python train.py --head_dim=64 --intermediate_size=512 --hidden_act="gelu" --parallel_block=true --init_std_qkv=0.0706 --warmup_steps=329 --final_lr_fraction=0.0 --doc_mask=true --train_tokens=187900000
Each number is 128 + 24 x the weight over its row's rms, rounded and kept within 0 to 255. Layers, rows and columns count from 0. Numbers have three digits each. The size before them is the row's rms in percent of the matrix's.

# up: layer 10 MLP up, 512x128, rms 0.131, rows 222-274, columns 0-127
# down: layer 10 MLP down (transposed), 512x128, rms 0.107, rows 222-273, columns 0-127
up222 094:149144157130186142145122171092102118152139164093134148105112128098112128170128119133107134150111126113156103180115130087141126125153143114133131112104175155128122128093139135126122148152154131119128103092124126090110103089094143139070133110104183113129113135128177098140128155132156127197108124122124153121097097165095130088138153151134076156140151107110137154126123128131094098139135
down222 088:123133123091175103127109142127160099092111142155151178115162112139103170120129144137137104116113113108149165107127152106118102135120200146132073106107123115123132139155122143128138102169135120127151187103106096117094137120090101145160166141133113119134117066102124117103138129139115170130100118153119103114180096141134162127155125147127125108116151120153144143132120091194129139127106
up223 102:131116162148119116139138139137159126115112098118177089151115133084108140168130070123125092121117148083097137120110149156149147154088131119152109155095116129130117139134098131128117173164155078162108116149141122125103094149092138102094137112151100106146141125113167089127100146141160164144129133157127131108141088104146104157123154146148110076151120101168148108178118149156161113137134
down223 100:127124135126129075100110094141141139143124128154158126176119068095134112147148107110128115113152127122137154134147165094119109174105164140134126104109121148127111085169150114144085096097140133127146128150136132133090117161135105108136109150138143120164144108137154115135130135135107120099149168133100095159149098137157116164076154134114087122138121166150118136101091070189142173124105
up224 082:130163171114106146153151175090161107155137152126143115086112131086135082143136129131132106105132134135121092087158138141078160159054128125156110138137104146134144147140115118140129145114092138104172148158095133143142122119140152133121150119097167117116136169126120081144118124118124076151126115140152115110110069130126119138116154137155084093151150134136117138169149102125091166111134
down224 089:144095082110132096141093104174134156109145093094108161099150126128125158145110112087159115108144091136108167139121149118153105133141107163111110114133107112119117155124155124127176089120114131143106123140128134104118142094127133109164153168146138173145135113124145172146162143137106164138150145099096095163089167121151107104120133114122150154080085112177118151088143138144118089134115
up225 104:075147135115131159163107135111119138142115110109164130112097123130123120122180123120133168125116127103103157133116109143109155178119194090110091138097113182139148138117087133165136098155138111145083117141159114113090128085095148120103125142124143096126144126158169071093147130118136107155139138120128127138103141143150100148097197130149128103147097127141165103139124113132114142103123
down225 107:131153135172134075160121144170161122129131072115191155160105112171154150133125148101122104154147099147139159141124124117113119102107147178098121146110103112103126151101153096104102111134154112187123107113111112125108115157143127167136124113130121165113110139105127143126125087127114104150137159131120127138082126148150091150125117134175073126088108121165153136113104108140134122112089
up226 103:150119157123143092147144143085080094144131142111113099102134166087153150114172073128131129115120160108146185130142128172063156118137126116117136100073112120125146130113150147145178121103111082127101158134127125110169124104161107162137128111137149107145134133127138126153140128118130180145088123122099117143119127152151132115106141156129104175148105132124152119108082094125138088139106
down226 103:112124120101136112143130116152125136141147107104122073141161149104123149122113171126146122144134152097115126124134114113113188137158092081106097154123131115141169073133122126114108099130115151077114128149155134069127148158116107138119124142147152151164099146093188121117117136171125141118094114089166119121116121165150149109144151133121149150126059133122163109153088129164135125162139
up227 098:148110138160117115122159145118064112129111084108105089156109088137120175157111128172096168170124102117113158128153121095134117145134123179178129125112110151125119126135137170164160130159117117115171116155125153094117111103110146137134128107140104118134150140118176128150113123153124134154156129152095105150106100120148146123086156150105100134101125171117131135128107113113120050113134
down227 088:103079140145130145132125154159148142141129125160160151130189163091130163115114136132117114092141129159144085112122085146061179089119117143092133096118128112151114161107083101109172131159118123135158159092154109115159143122110116095176120152129133130150118113141126102135120140137111108159084123126098118111158140145107122099129116123088134121103142093139120134152153160177113114131150
up228 101:137141123149129153133137155102111133152100140106122104107115110132096138131148098098148149148129158098174133142146065132102163133125123108128135111152144140132101171141100135115125117142120112121191121134134131118099115127171119105106147111168125086179107175166124135122130094105180143154085128124154131157178154061121123118111119122127124095096124157134149102073128089136101121112110
down228 102:107116163111175154146132169114090128163133087116099148144121104122149136128159135095133124114122158113091115092154103116139159105131108127123125151090136125148082125164111143125145149100139156125151124141169135139100107159127138120178109076107101159131088136108175126045127099137166140196115171117119146133125140097138125136108114113116134100118121142093154125130139126128133124154160
up229 107:101137132129093137127193166115122149137133116107187121133091131116116124130128128135126151180145147116109134138115102093129151122142120135140113131136128136153120096107129149117112126084108122178148143139113178151155157075140123104099126095131123113142151146154147129103112152138125123149122133112184106113152112106142118170124194132125033120097150129090133099144103137124167138151114
down229 110:121136105144168098123120122119155118116155121115122118115132108133131123171078157143103150122180137111159140162111126113146112122110200132144158094126128150113125118093156152121142138139153143163155116044146075134125151114137104134131136176107091125177109130125107155163131137119121102075158121109115135071119131108139105113143119132099151165125104144121073125124164136113127124123114
up230 095:142144156090107144171166091099169121142113156090122113128124152119104145143137136113111168139077116153155144146126111109118107147139156087122152091136106137140070139103131122097161147112145119137147112106146098126135109132158152102111162144114194124154130126125091138155090109126137140146085102107114151129120099115146183152149143081138102109136132112142165090116137115130145121124191
down230 093:124099150109098179103140105107110096118125137123124105144158093086131112119131106144142128129193126134147095112092135106143122133147152165168122145144089147167183125140142135165187098139125106138140133148125115126151119140132129132178112094088131101096137115109132101123108127105089148053135145151148109137130145113127100094144101146138148129124130120139114161174113109136154180092116
up231 095:159150201112117175130158135151123112166156157121105136140118124136090172120112122124120139131154123124119087096086174129143118106094153139105123145127138161125136150153132082127140178147122092090109100111090146118099127124167142141126122100123131095081175162156113096138145117112126128137076095160157101102142121123119169115100139176150092163154133134110123131138140122132120136121113
down231 091:149110114137111187111123142127138099136119116137132127084148176117150135109121144105147127102100113142137129150202133150135111141129126081147131119128095139100157114110146100114121116150093135094135096108133119142132128197137147117128115120143135126134047111114102134140140130134144161120171137108133119152137139110121116146143102160119135125088105104164112079159145172167097140073173
up232 095:150124158182133127151177131113135113117127109167083102118133153124121170133097110122149128153110109095141142089096153141109167105116159121139137140169104187121141132094136115129117105139152089118119120116131113104145083117138135171120181140165141105147121158178135090164152091162108133142128072134168108135137123145127107133175106132116140128128114111118135130128125120103154083094166
down232 093:186135142154092181151079129133115112111130104107112151146191115163148159123150144090116111113136111084091164122114140141137147178127158111139163122103165109121121109144122163131107143134141127103080145073115104128171160128107121113122084125112119157109177127138133108119117113094134156125114157149103123112130108155112148142130114136114135132122124149101107137121168096146129104166076
up233 101:139170135139125126135129150121089128155156140131105118123089178136130142069135129127148106157151113130137161131134179127090093155127120137146147102120163118137101139179069089100133141111136075109143074142102149103133146152126128124085175127136094134156118107129171158109129075126137135101118075134115148123099134113137140142149107135112125126119110144168137133087167148104092115134119
down233 108:093128142139136128120092110116133154173117116141124122140129153130083173132131133158136117133134146141137103187083154134106162160128172130176157124107160138148117116124125086128108074120135103113084151123134137101126154101160098161131150076141175147106143105096143098117143117096174149128106082108137160141136149115126130145132088143092129134120145096178107120089137087123118128132114
up234 097:068136132165132144138121162111123112118162193145102096137100132132124092102150172123104146139113158088095144129121126119119160140077128110123150172127137137136098108123146175124105108139073119170087133151138129168179147143136157129121109090119104113156118179136116135126111096101152111115117120160107144110147133124160139130118175122147107173102129153144165115100105115122116123139144
down234 089:100118142126088140122114123108168122096127095147122113173141137135166129137136087122142091175139098191134144110145149105157138088163093135162084129101098150113135119083129194148077138151148130142121144092152104090147122123137102124164124117169154107126158134146111117123161117139152124107123126095070128166141128113142130138108138125120116168160112137152119129105107120099097118154132
up235 106:157114151128146149123137096132110128120103139128141126123114136140126101168144127117157159134157149093130178145092149146080143114108150142166068130124113154129123114104131189145141117168138114140125131123152149152109138073098182146102161103112099124178141124133099132128137124167112110102143124166126103165099061127133120127157153171122118139115134113108130102149139106113113102068149
down235 106:117139131132163118133127081093151137162136114127123097185139127156162127158134147112128123148098127090129132106136205163120141106119107109146115141168118182117122144126134127155127092119106152144141111148157116176102133136140112099115096086097062159161145127137117102116143107114108083154106116107117159147137112131128145133153116131141145086191109155118098127136119076113138115138117
up236 092:102152160150119119152085178104120139084134114092108110108133097126117178164159157106125152176125136133174142122129076113123137121138132152111111121075151143152146122099138120174103101132176122109143139111105118079106147137146153103105141128108122159140118175173138146124135126115123147127066148112136099140115096099151120154102122106140115073115130126106134138130105147153162127158113
down236 090:144112096135140156139161133107124139160150147151119139119111109162128096097126062108100101070133133119081127148118190132103104077093094133175139152122110134166121113166152115116117158131081152178155106132125151141128142097073116131167130124085120102123160115127094137139121157152129123130142143128135119113148144138155153105154150149144112149128138104129116161124170135098090130132118
up237 088:075189167160116150056130112078166123158054132162105162099115138152128126175156117137138161141147151132137111124150109149096119103130146144115104089137110129123101112144119103110130124128134100142111143105149110107141174101137162155102140110105141097130138134163108136139085090110137128154138115100127090135123126144164108133178108144133121093126103124126115101136154119148124135137131
down237 085:132106097113099144149171123129128137104162121079079098134127142117149158092112127121152167122081120135108152148084135138160103134157138096144135156138152098167126136130143145098154129171120113067085101166108158132138113145153105146162175117115091149090111131122149121091110149151120146101142131135156133139098138118114125147104152151114143131178108124155134137106093113074131149144158
up238 096:131164134111158085113163120142158109149117114088125117117125125129148152129082116129106110142148149127156108129153131165158096179081171129127110106120149140131112144097107159127114093121103133156106139120129185105129114169173106161111134134121134127169120104142117097158099107150102129111078096192122136107142131139137110101068108156162123157143118110115137116117160155129159100107148
down238 093:120146101154161125147108097108140133101129150172113141133185109072140139146114121143137127109145084120123143163071140125123102097137081135142193101128153119100130073147141117104123163116140130107108160166140101101103124123138099160104123127151104118106150118145111115134136094108166124154157105156093116103136125118157144147158135163132127112189167108120084149097132141143127121122153
up239 099:124111176149102148114144111116130113117098111098110144078109159174138098180144149162103114157154138085145143150137114158113157116096160132145088157100112155123163138159144119144149113149114120151107131115108124159155121128122157141112157144105143157119142115124119098114165087114123127093163072117134098096142118150097141132148123108166105099091088121129138101130151110139177116111178
down239 100:190167132110135162123136093154126136125141122128103111110149136119118166121160155114146155150130132101153136144124133126074121126132130143101144148143081127091114077130127117103054139124109144103134138109122150120169141107171159095127164123118105151114130125153154128070102098161110152155129146155170116149108115124124131183149134136089110116112120117166088101091125121116098121173125
up240 101:130145174127120145141135162128139084110126117090104122105107135159113130107135128134107115168161142119128150106124129140148115116098109137199115134050114125133155113110095118116130161146133121180062141157111152143099133115124123128087126092139109135141162141161120098123128134140127111154130107164121128094086135147152141138132197154166137151106114116127135096159099122137183124151106
down240 098:118137157159125125110127149128111146090091155138132125136124129151114132094157122134138122110172164096155139113185109127135097102148138100099143133094144112147150107127131127067093114146144150059121126111118133173111134132148154177143152117153107123086152124157165140102099097107166085133135135128131151145121140095129166121093105148102122148094116127110101081181146123132113123141172
up241 101:089157116133142113149134103152131101135093137099159158139077177109133114135110145156152112133116107132091146130138140125134138148106188132136108112098140111144123130105134103132093115160098134147156120112091133141103140110140146175096142132138133159124190151146152088108148087140120139147122148126106120170080111123172130131123138162164114141101110173134162124134107114137144111054088
down241 095:158149150136132142119084164104115148116114121127171103160114096140098111118132093147125136129134135118081105112151145101152144137131135174103103099090106071129140129123118128148107080133118115078123102108108144138123156118148148207120134156157140110126137195102117145111084120138176115108163157126157136121134156130100146124150103141133154138121106150106124124162117158165098103121095
up242 106:118146128139152154134110129149130148092093137092127111121119176095134098120164159110156130127121157159147119138119115119149123128133140128126086124117136135135102125082166173126103115131176096145120105124165156124140113104122141116092154124081110129143185145133130144071081135124143164135120098149139141156118110092105130135193148114142128069124099107158153105150150159126103071121118
down242 107:125149143136135148150146143124118129129089121149125090171125141135139138141076214158107109162125162127111141121143124141121086076135103121094144144173115149136061185107115128130154134119134108110104123156127137130085132102131134103131104113111135126151167113125137160106135121157168126131115070154131148136130167113110114094113122127102093150150091134119145127154144084133121129168096
up243 103:128090121150174143145159146133105129134110126104107142117129141135105165123132110144133094136156136138129147135078125121085128176096117100136139126152148125111121115102143154158087110152100108127094128105101127146135154118162114161101153132124098099160151151131140174134104148102081167088114153171171123124161105114087127098116176144151124130159128162134151078097148129139152077126094
down243 107:180113098133143115137109094111062092123151153117119168083118112125102162119125118124112147117141150151142139146103079114117118117134133128123143119181109102177152116099120152127144158149144122100169145105077115133134137143143111164117140133126130116152163128140123115139071114121071135109117132131152134148147170163130158113152157132136118169091155129151138090120114140073150102146088
up244 092:101168165163118131161129144149084093154158111152150129093137128168148119142129146121093120107174137101099131140080120113110188103096154128142115152152181169150167134144161157080121134134128102119185130093136146111102145123127138149097135136117133118101110098121112150125137085110146130161096138108102139115113121103118121144144123090166127072144099127119141128104125122122145107113092
down244 094:149104112122107128105126125119128141176134139079143132163125146130125131121158103117135155112192131180161144104102117150099105136116116093112161101148094112117108076132119117154167163115129134119116179141133162149138095074141114131143142151122126093147122144137100082128098126140100133098149111148157156129120117168094100126174122116098098190147157146122100103116096122115112152138146
up245 101:115125133139092120150154187141111126173119138142171134146154124115115104162119147171085105162132134112130127111096151142101123146087148110133153094111158118147131159142159081129124119151080116101119144122133127099166094171118152150099146163129124111133138159134153100128110090104128193143120143156099135131158078108122161139094136115103137105096109104117133129118139126090097115076133
down245 105:101122132122136118126162144112146185128110114161175143104161131123154118123140161176136151134090118111124152111109095143056119131120130146154108136070145121153147122150115142110124076121154138094103135112132137118101144120085161155117097132164141167120145168142117129129083109153108140149151151105126124100138077132126081142116125148116177091128140107101176114115127109108145130110165
up246 101:168137116147117125138129160149076105117175123111106081125081130122136126097141141174081146168132175105080139129117095130099143134135145170131147159141176145155109099111148141149147118131131100158117140130154151108119119111113134123134133148128120131117111155136156149139158118138144133099114124147132077112093089112166152170153140096087117133127117108078124071096148133091130091144123
down246 095:199116108146154161160093099145119100147155112119088157110178094145153154164124098095154134094134149143118147150107155122140137114130141111097124145104127129119131179081128155139145131135149147126125121138132131141117130119123119089118121130155137134124095090132139131130122105156128123127102121142086106156100161132172150104133119132090118156120134110192085108158110092158086078135089
up247 090:127129137124147132128175124094138166133096169108119097126119152109130138131181152096113130157110144101139164178135127125131142170112090122119107115114120100159123097166135133088148126114128127139124147110130153101143094126152145153076104174151123150109156109113155113097119125134153133122092116118162144082155111075154162133146121125148104079128115151132146127128119195113178092099145
down247 083:099082118097157135138116134154159104155162124114190141182140097122098182124123094111122134138123123113157096111111106142117114101172130140142107116143157143123146125089127122125098118133113094158146131188161152129123152171095149108163113108124113097164125100086132149163135149148106138091126103132111142136120142140120153114090180079137124101140136117103117110080119145120127156154119
up248 088:113168111144116124137203121131116145139133122089114169094117111119125142147134095106136142143133106150177143136108112133114138129162131142110129129090121160153168136155131118151113138100155113169143084127120142067130143114171128148111115168098128130151135144112123100153121128091125185096067123123138100142126153066124111136170129145113128118146132162108137123111120146117124055117151
down248 086:160115143150120103119101097136119125156124117133172097138127129116119107119083124138146105136139144103113115132118144155142097152114139160118122116153096089102100135088135143107114087184091143116100090170131136173107170080130114106171144150140175118124155153107129109134101132136157156133132139120102118138170071123133106152075133113151138157114156094127097144147129169135125121157181
up249 107:095111104179107145193121131088137110128112138116163135129108130141124171179156095143120127130137127141136141104107144130128124114123134072157141154131152149155109148104121127143114117124107096143142095129130145098118172149121132106122132128096106147128132125168167120132171107162126102117140102147130034182125115102132151125088093155126129079116139168087138133130128106099114125142119
down249 099:111117148152099149159129120111094116087151143164124159089133139095144080117081147152161145107118116143129204118118089112146123140127110110154106197157149092148174138105128120167126124127184137117118119135113131126120121091126111115128140137090117144128147122086145156093105126152112152129124103124086143154128155091116102121122096110166117150152159132111125189115128120128131146148109
up250 096:160118106105140130134145132099130108138145136105136157147139164150096161103112130111110100125121124086105140109172152148094145133098137140149127130115141118117128151104164103112117118091102111112149089092125156136090124128159161173127175096152115178178158147147125101144180116085134107142127105139118071132140120130104128148150156153138092115115146126131152129152134128135134063076167
down250 093:142122126112090151165107129141162123079147132167138125141137077160122139160133119122123131146100109115123116100073144153132122122141107042098140145187116072117134088108157144117136105108161161138103112125133107132148145133132119130140124124077099169174133172117095130151102168192129149136130142116145139117097131137110114128143090124127147140160113125147123124109125140124099113157135
up251 105:139185150138126092152130139111100131153109149129105118119125133101068179134131145143111102145118143189120140166137111097103122198144147101113115114143142140132149144122172131119102118103125105145097091151127094136152127141131125119093125111104128110133183109153150100136121102135111129123127115124146131131127145125082152122100152192071131135104143100083129135139138125077176131130153
down251 101:137137170145105107083150146146146161131087150110135131060167134072108173146109152139123158085150133125127118130133115179160135107129122122133144098172082150130113105105138132127102103172129156128131118123137142154122168098097105137157093106101117153129123147155118113074155138134126117135096148122143115105138093126129123118133123140171160129192118158127085121098122105109149144109124
up252 095:140114155077136141120156140157125090151093113102124145134096182120135077155148142114109133144116124087125101164078125086135156123129136131123067094086126115161125118141126130115166126106088088129146129133151126140134119155163142179116141165124119142101104138117145174102126113080108142144153160146127163162180092125146156122165118138136107118119119094113165136121144136149141118106132
down252 097:120117133115107078148133112162128155117121141123138096118124165081140191117170135159161112141158143124150132128090141136082098142131128156115121126168124157104095092144148103093149129114173172106113118137138118162109158108093110089166076099114129125107123138117141107128102128162174141111154103148126148135110088120156123141138177121114137150142144147126136102152063113105119133152118
up253 098:093149131143123080184166179148134098143129137086144159135106126140108110127114141133134156127098136095143109151123101135165112140105141112127135130094138102153122147085102163121158169132165132133101132072131171102142147167134152119122100087073130077111131139115136155103116113141151168134081142104106099097171109127141136131141150096100123141092124125136143134129128139123184138140137
down253 089:123121115087134124094128167174136184156090146114107133148117158132140132116090116126148072146136146129180128164049122121116136078127120137152107180179106158152118140114150124101119137119135101144124135143116120121078147093108148127149119133126110120151113091150147104123137110083150119138106147137160130129106149161106120157150130162120161105130095124121090132100163116109114109145158
up254 089:145113133111107091168174111126130117111166150100154154071119170117155122153148111105074134116137126143118125141097122108124156128091117104129094152122121181139133147121144090135107148142119100128147090119121122137109150050124117188124148098084116119149116102152140155127126111128139137155140128153158113130128110138130162185151126152105109140092104134140129108151164148128097135093175
down254 089:109112099140128134153098126114139118145150135157118145120144138127136148121118124128161148069137066168103143136136132121133130117178160099133158150104134120011154133128108109141139153119155120112174136122111144131099145175136108131180099113099107099078146154103168126138134111132150089131111153130095131117128146097143125129105125143121127157113097127112107088131155147152110129133122
up255 095:096124180193119141107146132094142143144097117088137120126113137142094146163131173116111106147128116161105124086088142065138124135123151156087121095103176142113140135147078143148100149146101119165141098109132170117114144129135113139105128116136146125131081118166146094116138103116107107123122126150179147137129147145100092184148126124100115122123128125111159158131149104111151142089142
down255 090:165122105106149119113131091084137130144098107141105093115108095150123118113124159125154127123119133169123115144066112110122175167167138127117146125150161175113124099123080126125110157174118160133107117168118159126127112087127160147133131148148134092101097123138181127116177099123169110098095143119126174152140167121125125121101103127107090111158159137099103141119145163112110117127145
up256 099:134141111119114111139154143105099127174141162114148151105150126151114133088147161157150124146154124151080149113095152145114124137122129104147118113120138128133102130075126094092135128120117118161136156155123110141105161157128201169118101184138096102146156136166129136113091113079157140106097135146124082136155138085117112123119116153146111109146099169144134110098126151092142073145112
down256 091:120173139137175142094145124119141127098133155117206138093151081163147137147156145102134165130117103142110112140103152109138097140112108172128090088119085139110197176111127158129143109130108107113141139126142079113111125155118120134118152137164090098183129120105137156120094135105113107109128152103122128136113144145137124097157095133151119111106132099123134105101133143159108113120162
up257 108:144124148137119102151201150144141130087136137103178128095113188106145122150142121138094123179122191119139108066127128172144125113134143116134080148107108148159121123132124133136161111113103131164147116147117137100109093156159156132117160100144090129143122113156151124109127117135096130110122135157147083123087109113143106118149129114101141139102128125080155163121112143072125127123118
down257 105:130136142134107153136114101116087103111130092098160139144175117113152097145145137143138114149137086140130104157115123102156109114114094116134120142122128069108136119130126167132090109098112092063158130115099139151153115145135126141177135157137159148105144136081138141144089151089170135075135119146141147144142168126106128164147134097167140113144116098137125152175121142087180136105132
up258 095:128118134157128097115128144104130101157107118129117142089125164120168161134160109124098129103132137142143134122148152176113121125116104124106113116123161181140080183113142092154171152131112129157116098099103107110143129149109109130058119155119124119135177135121140127147101114131131121147166102179161126095139088136146142100115115089135150124131102117132167070098176121144125130098159
down258 098:189117106094131152166136164104160133138173124172089133120101125141134105143119151127102172071123139152121137142136137111119084113116152146122171145120124115078137118148117112106101137158122138114158102147120134141098108180160131119132125098124109108132102130100143149131077162121095123103121106106119123081151128148126154100140116111107137139146175105130067124152146180156089125133129
up259 095:119096108098117120143160152142113149105085166101134136134118124133124098122141150130126111128090175155120131163143083103133147153139127149142135111095156114172121128109096155118128141129130111139116118102132128116096131143129182147137157131112110154114159165190135134089110131125127160206101122147133104151175116082106103151110098121121114146126090152126154105138151176099135076106105
down259 094:167144089119107143114135111146125093106145087101111134129149112164108073164123132150131145153194116113116110104124133144170150159120120167125118128116131129139114137139117140079154122166112130139192119122122093137097124139188129096129161146147134137121117112129142118109149145129133098148126105136132127102126144128154105155126080120127133117103133133138076127173111183130062104078142
up260 108:138105153131114096149135172108134122119149173142126130104099146115136111131149135103135131150150120137105110078090128119141117122126139108112097120125153141162117161153107111159120185165119128119115102157108126119121171111099161107120148102138146072092181138152145120123107087147103132143128140127163135188131083117087101092129162135132116151144140100178137095138156097099130164083113
down260 106:129118140128154143128103102094125139155137104135102109132098154091113198142070108123125107091127079104104140138165097121139141137169134091123132106135128151137113082118137138087132138109119144156139132117132156113135135174113121123139162150144131145131083095140094155159160147179081168115104125125103125166147153144151133096124119121120167129141162127130096149120174094082138129149101
up261 103:150140137114198129113170126090100139143082149111098138075082163123101123117167105110163175141161124121162099115126094161180180134127144116144098139114154120138100127133163150151136122096136133161120140128149110110153158148147100130076134139147118115125110147149162155085099114098101152114092127161121141107141097121122167137158119131161130129104128113107133121102145146132141120143114
down261 110:170119156171144185139153119104113132103123114148118092086116154122149086102141086173119103097115142108148127143172088129111133116136101115132151126137123140183093126108094104098141136145125116156171136168180128176129167106145123139101107130158136083106113148147095113142167134114115131106106115125090115103128110131125147127130131156119131127112133130118098090121116201160144139134132
up262 103:128107171159159103162162112125145067163152106095148114132114153100107183119117107120110079168166123115118136091118143122101120135119174085155131120121111159137158165127136177132124116142113111158089114143136130141088143138140127156088110143113105135140155144164135142114099118111115140114114067175109120126112169131085121126094092171145133124137131141163140123143150124151123120113121
down262 113:126124133129173131121145143137108142128120121074183113146114128083109136147123138132097127173137109134107125123156130126152107091104122120131126137117098129159126059163107114150146123145136124133121152083152124125136181143119146120128064096156106159148179144130128095098133059153130107112082136145138117146156106081108151143131123120125125139147130156083113155132165131172124168138108
up263 104:110139125140145119163128122178107098150102151158162111078116154152154132147146161167080111126119182108087149109141129142121107177135141123122105104125160151156117082138181130109113124097128119143112148135133097128110133105113144138130102129146099086152162153120110167146178090143104159154150122132143126122148109118129139126154104120084127096101104108150165104113137180128130082117114
down263 100:140120094162116110145096116184125175152128112140148164093178089135116125104118139141118111138165123097160155138094097147153127136143138141132149124082156135161150126132159136089111138133156162076141124109122086124120109103106142117109099121138131111104101114131104191128113132091108130173180154127135113073143135119115091165139106115143105144145146091115121107160103144139135104142105
up264 096:141128170099121151155165126122120090111145128092156134109129129125144170153139107165107110137149116154130106091136132128119137113107121147169107109132107172121162141130099102184122123154114132122084122141138141148113096162165112116072103113107115096157205126179145106122127101110137125118101099141183091107115127104115140152093166119128092147141107140148131113147108128081136153128150
down264 101:135123109150128081111124144134120152123129112108129151114086143118135153135149070125134159121112093072108122151156159135114142120156123128129139119099169157157131131104160130153117148142118100111137111081099134117130094162103119172135144085125144138150088137081130158168156139114137139120171179106151097140096123132152184154104140124113137082079129135101142110123166114147083122152110
up265 102:108144129129098124139081149102126125111095157145082125075122116144178098178167095118124168125109148131144106136110107093123136155129151153185143114121141149140109146117102130101131129144127132120108119126175158099075111102180114129130118131089117100126154091164122161120158127099156131177139113098140144145112121137139166109169141154126095148112080124118111104102157113127119114119158
down265 099:114117127126091151149114146210114129167141114114136131147107145119088133080128161124133105105106165085120143106156147163118100092140132156115155125107143098105151104125102134136160157133108128118146161136127117126104129142081111155153135100159166140172121100062106094133151135109121112129101132168130150131092178169102132146132138090129117100156140131140100104152123122117147161119104
up266 099:138130141150120096088128139097133157133135122103136113141128146131144098148165153159149120092129162135097130120113099116130122140100123103198157108094145141137133110098086165169124102149129132153097158104116137136129110144076129175120161116156114159145135133110124123134128143092188110161135098133150070124078099096092123132156147127148104100141114125111136120148173129156177115103146
down266 091:118114159085135132161139127170131116143132153184119133124165087118123155127157116125092126122124118123123133098113133119130125142120142138152129098119139109107143184147110150111129094126122095167167159102078134162153097166093119135129175115078126133150108093099162141158088128133162112154121135128140135086151104113133097108090171086144153107099153141112136101125134153166143143117078
up267 105:117131120114139150099129126120127067153128114106105138130126104156093129129125135119136133154130141126135138160140133151087155135140155086143136177119132110159135110118150178160062110107106083123143113140111164102099144134157160125123169158149148105117152153120099139161159084171133168157139118141147093104108139126140105119131152138153119145145108138119132093115127110090133064063158
down267 097:173134123083134128151152129101163153101115151134142149146175110162152142105123094091159154152155105113130173099121148099104153132179092126111067154128164122087147155132148141127105124125115133145093085093108100128109152129121119124107169111122118121156134116111151146143099148115162144145128116140126152092120117130137150137153144107111094104163105105136147103086139128144131057115155
up268 102:153117101097155123107136177098064143140149143109152141140147156133178168140122138174126131138139138157093136142123156167120131117118143154096143123085147104144138108144123125152137163153064120176090124102131113141158094135143100139072125119153112129134144139158141170151139104094102167120051128146126087129119140136160128108132130116160138104127108142168133136126135114123125106123114
down268 096:149146106143127115120133103130113139094081086129127149148167112152143118124098134162100127167079107116094163148133159151129154109082142071123178173140118113125126149093161141138151106153144158171134089129114104105125075120139144113115176104080123154107155147098112155120134154106117122140126132129106119125144142127165131106184148141125129113155105096128128108139120167109098090141124
up269 106:114155133148123136137187168111119120142120150116119084094114165110149127136105132140093145145154162068147120165106138096117152144134134103177113123121154143134120182129141154101139099127138114130133124136160111133139112104116144158070108112108151116133113134152154098097109108185154119150081128142151126139166070151123123088156099183116123120091117098124138136107139105149160119134111
down269 112:119141122093105118125159143132116154124164131130154084153119124130127131139091109096106151164160137107158154116128143106119184133125129130087134114146129156104134131115177117155163151125080126150132129082120129181152150098113150124123123095131119141138146143138147118101144132131044126111145145146124126089112166107107105121157100156106164137066116082135126093130141155132175102130097
up270 093:123098144143165112119112126101134103174078121086136131125069131160162133142097119177180157136123143099071157120150167130141110105092121129129102111137111126130134121122116109139140108152127126145113104124135147135163158151126092136122187119182120133117112121146127172110087087094121133090136148177155119144106125130117115171165116126101149118119132141104141087160143116137153139095147
down270 092:174154086115129112123130102195099113115128137151161145160127157110108117116116145104134110109131098111145113131119102141115125141158123121129127129164167163078073137121105112098099102156120137107145143156152119155162102120164117110115126159097150069169096124116099139158124125143156159121138071103166149155113093126111171121157135132125141125103151111146098138111156094138105150133156
up271 101:081171119121162137118138157136131102121134117125094152136120134097158146131151113134114136138126116134134162061149133118135130180132137121167107092124130164151115111155094142105161160121136111135138130116138205123111149132147107119048151112094149098132155130119132116125094126125094155103118102129115115133104120153104120088143097106150154096117074122130182115140109108148176145117146
down271 094:120102140131124131143122121080109171164101146132135135110155129128114168143083126159142148125092132134152141169097142127103116136111113137109131114159097115136142149130129142132074116157190165100114097136113105118103136099106106100125081118149094114116112129118120156183123129130193127188123138134153140105144135119132120152100163125103125140149108116119129156180103109113113163060135
up272 106:165161148169079075155129160108123141141099152121132132115137140156133124135131104158102140118134126124131121149124184141121132115136179142142141096082150141175089130173100149104142203106120111164121137079137114119144147101102141148093117111162142100116139144118097141124116115095131120148071110112127088119152155146092166125143135149129129093123100138097127150084136145120146139129124
down272 103:153130092160159075103165168118109133134118108151087100069129133151152089176125117148115122127145178154139118133160125157096145165119142127144111127113165190169123113128156108124122161112132153114100116152121136124142142139117127114116100113120111145136180122123125090108138124103139097126101079135112166107096108124115135068139167127159134130106102148121125093117127164134141118093151
up273 106:063109146120133142117116131125109109105156131112104125083138130150150141119119124140149123131161138114126143069086118109094143135131135098121138101161155150164125126155137126121112160137098098128086135110168140147098138100097149137091080134084141088177117106159149122150127162125131173170128061169107093133137119131128139138143158121134144124152066124144124123142122129147167134116088
down273 109:174116155145170125119173143111129130125122113130175139155138120139084110168102171143145097130124111110112107139155099095130156123081119124101151148108128093137153123110149163106155094155087136163113099118153138152127130104107169145126122172113149123144135092105133110156133127099132080113181126151145076104131105131073150107139144136126137098105116105123176117144117139127141150075139
up274 104:104122141168104097189103125106121132150113134108137163105137132117105151111147076143119141138129129103164121120134169158136138131079167108144144124089121148143125127151148160124135110103163110164113130143144121097144127136111129126087148120090159120097134118118122168130108095079135160161133109144133118125144056135111142110150132171096120110145085104143165076102173106111112139123165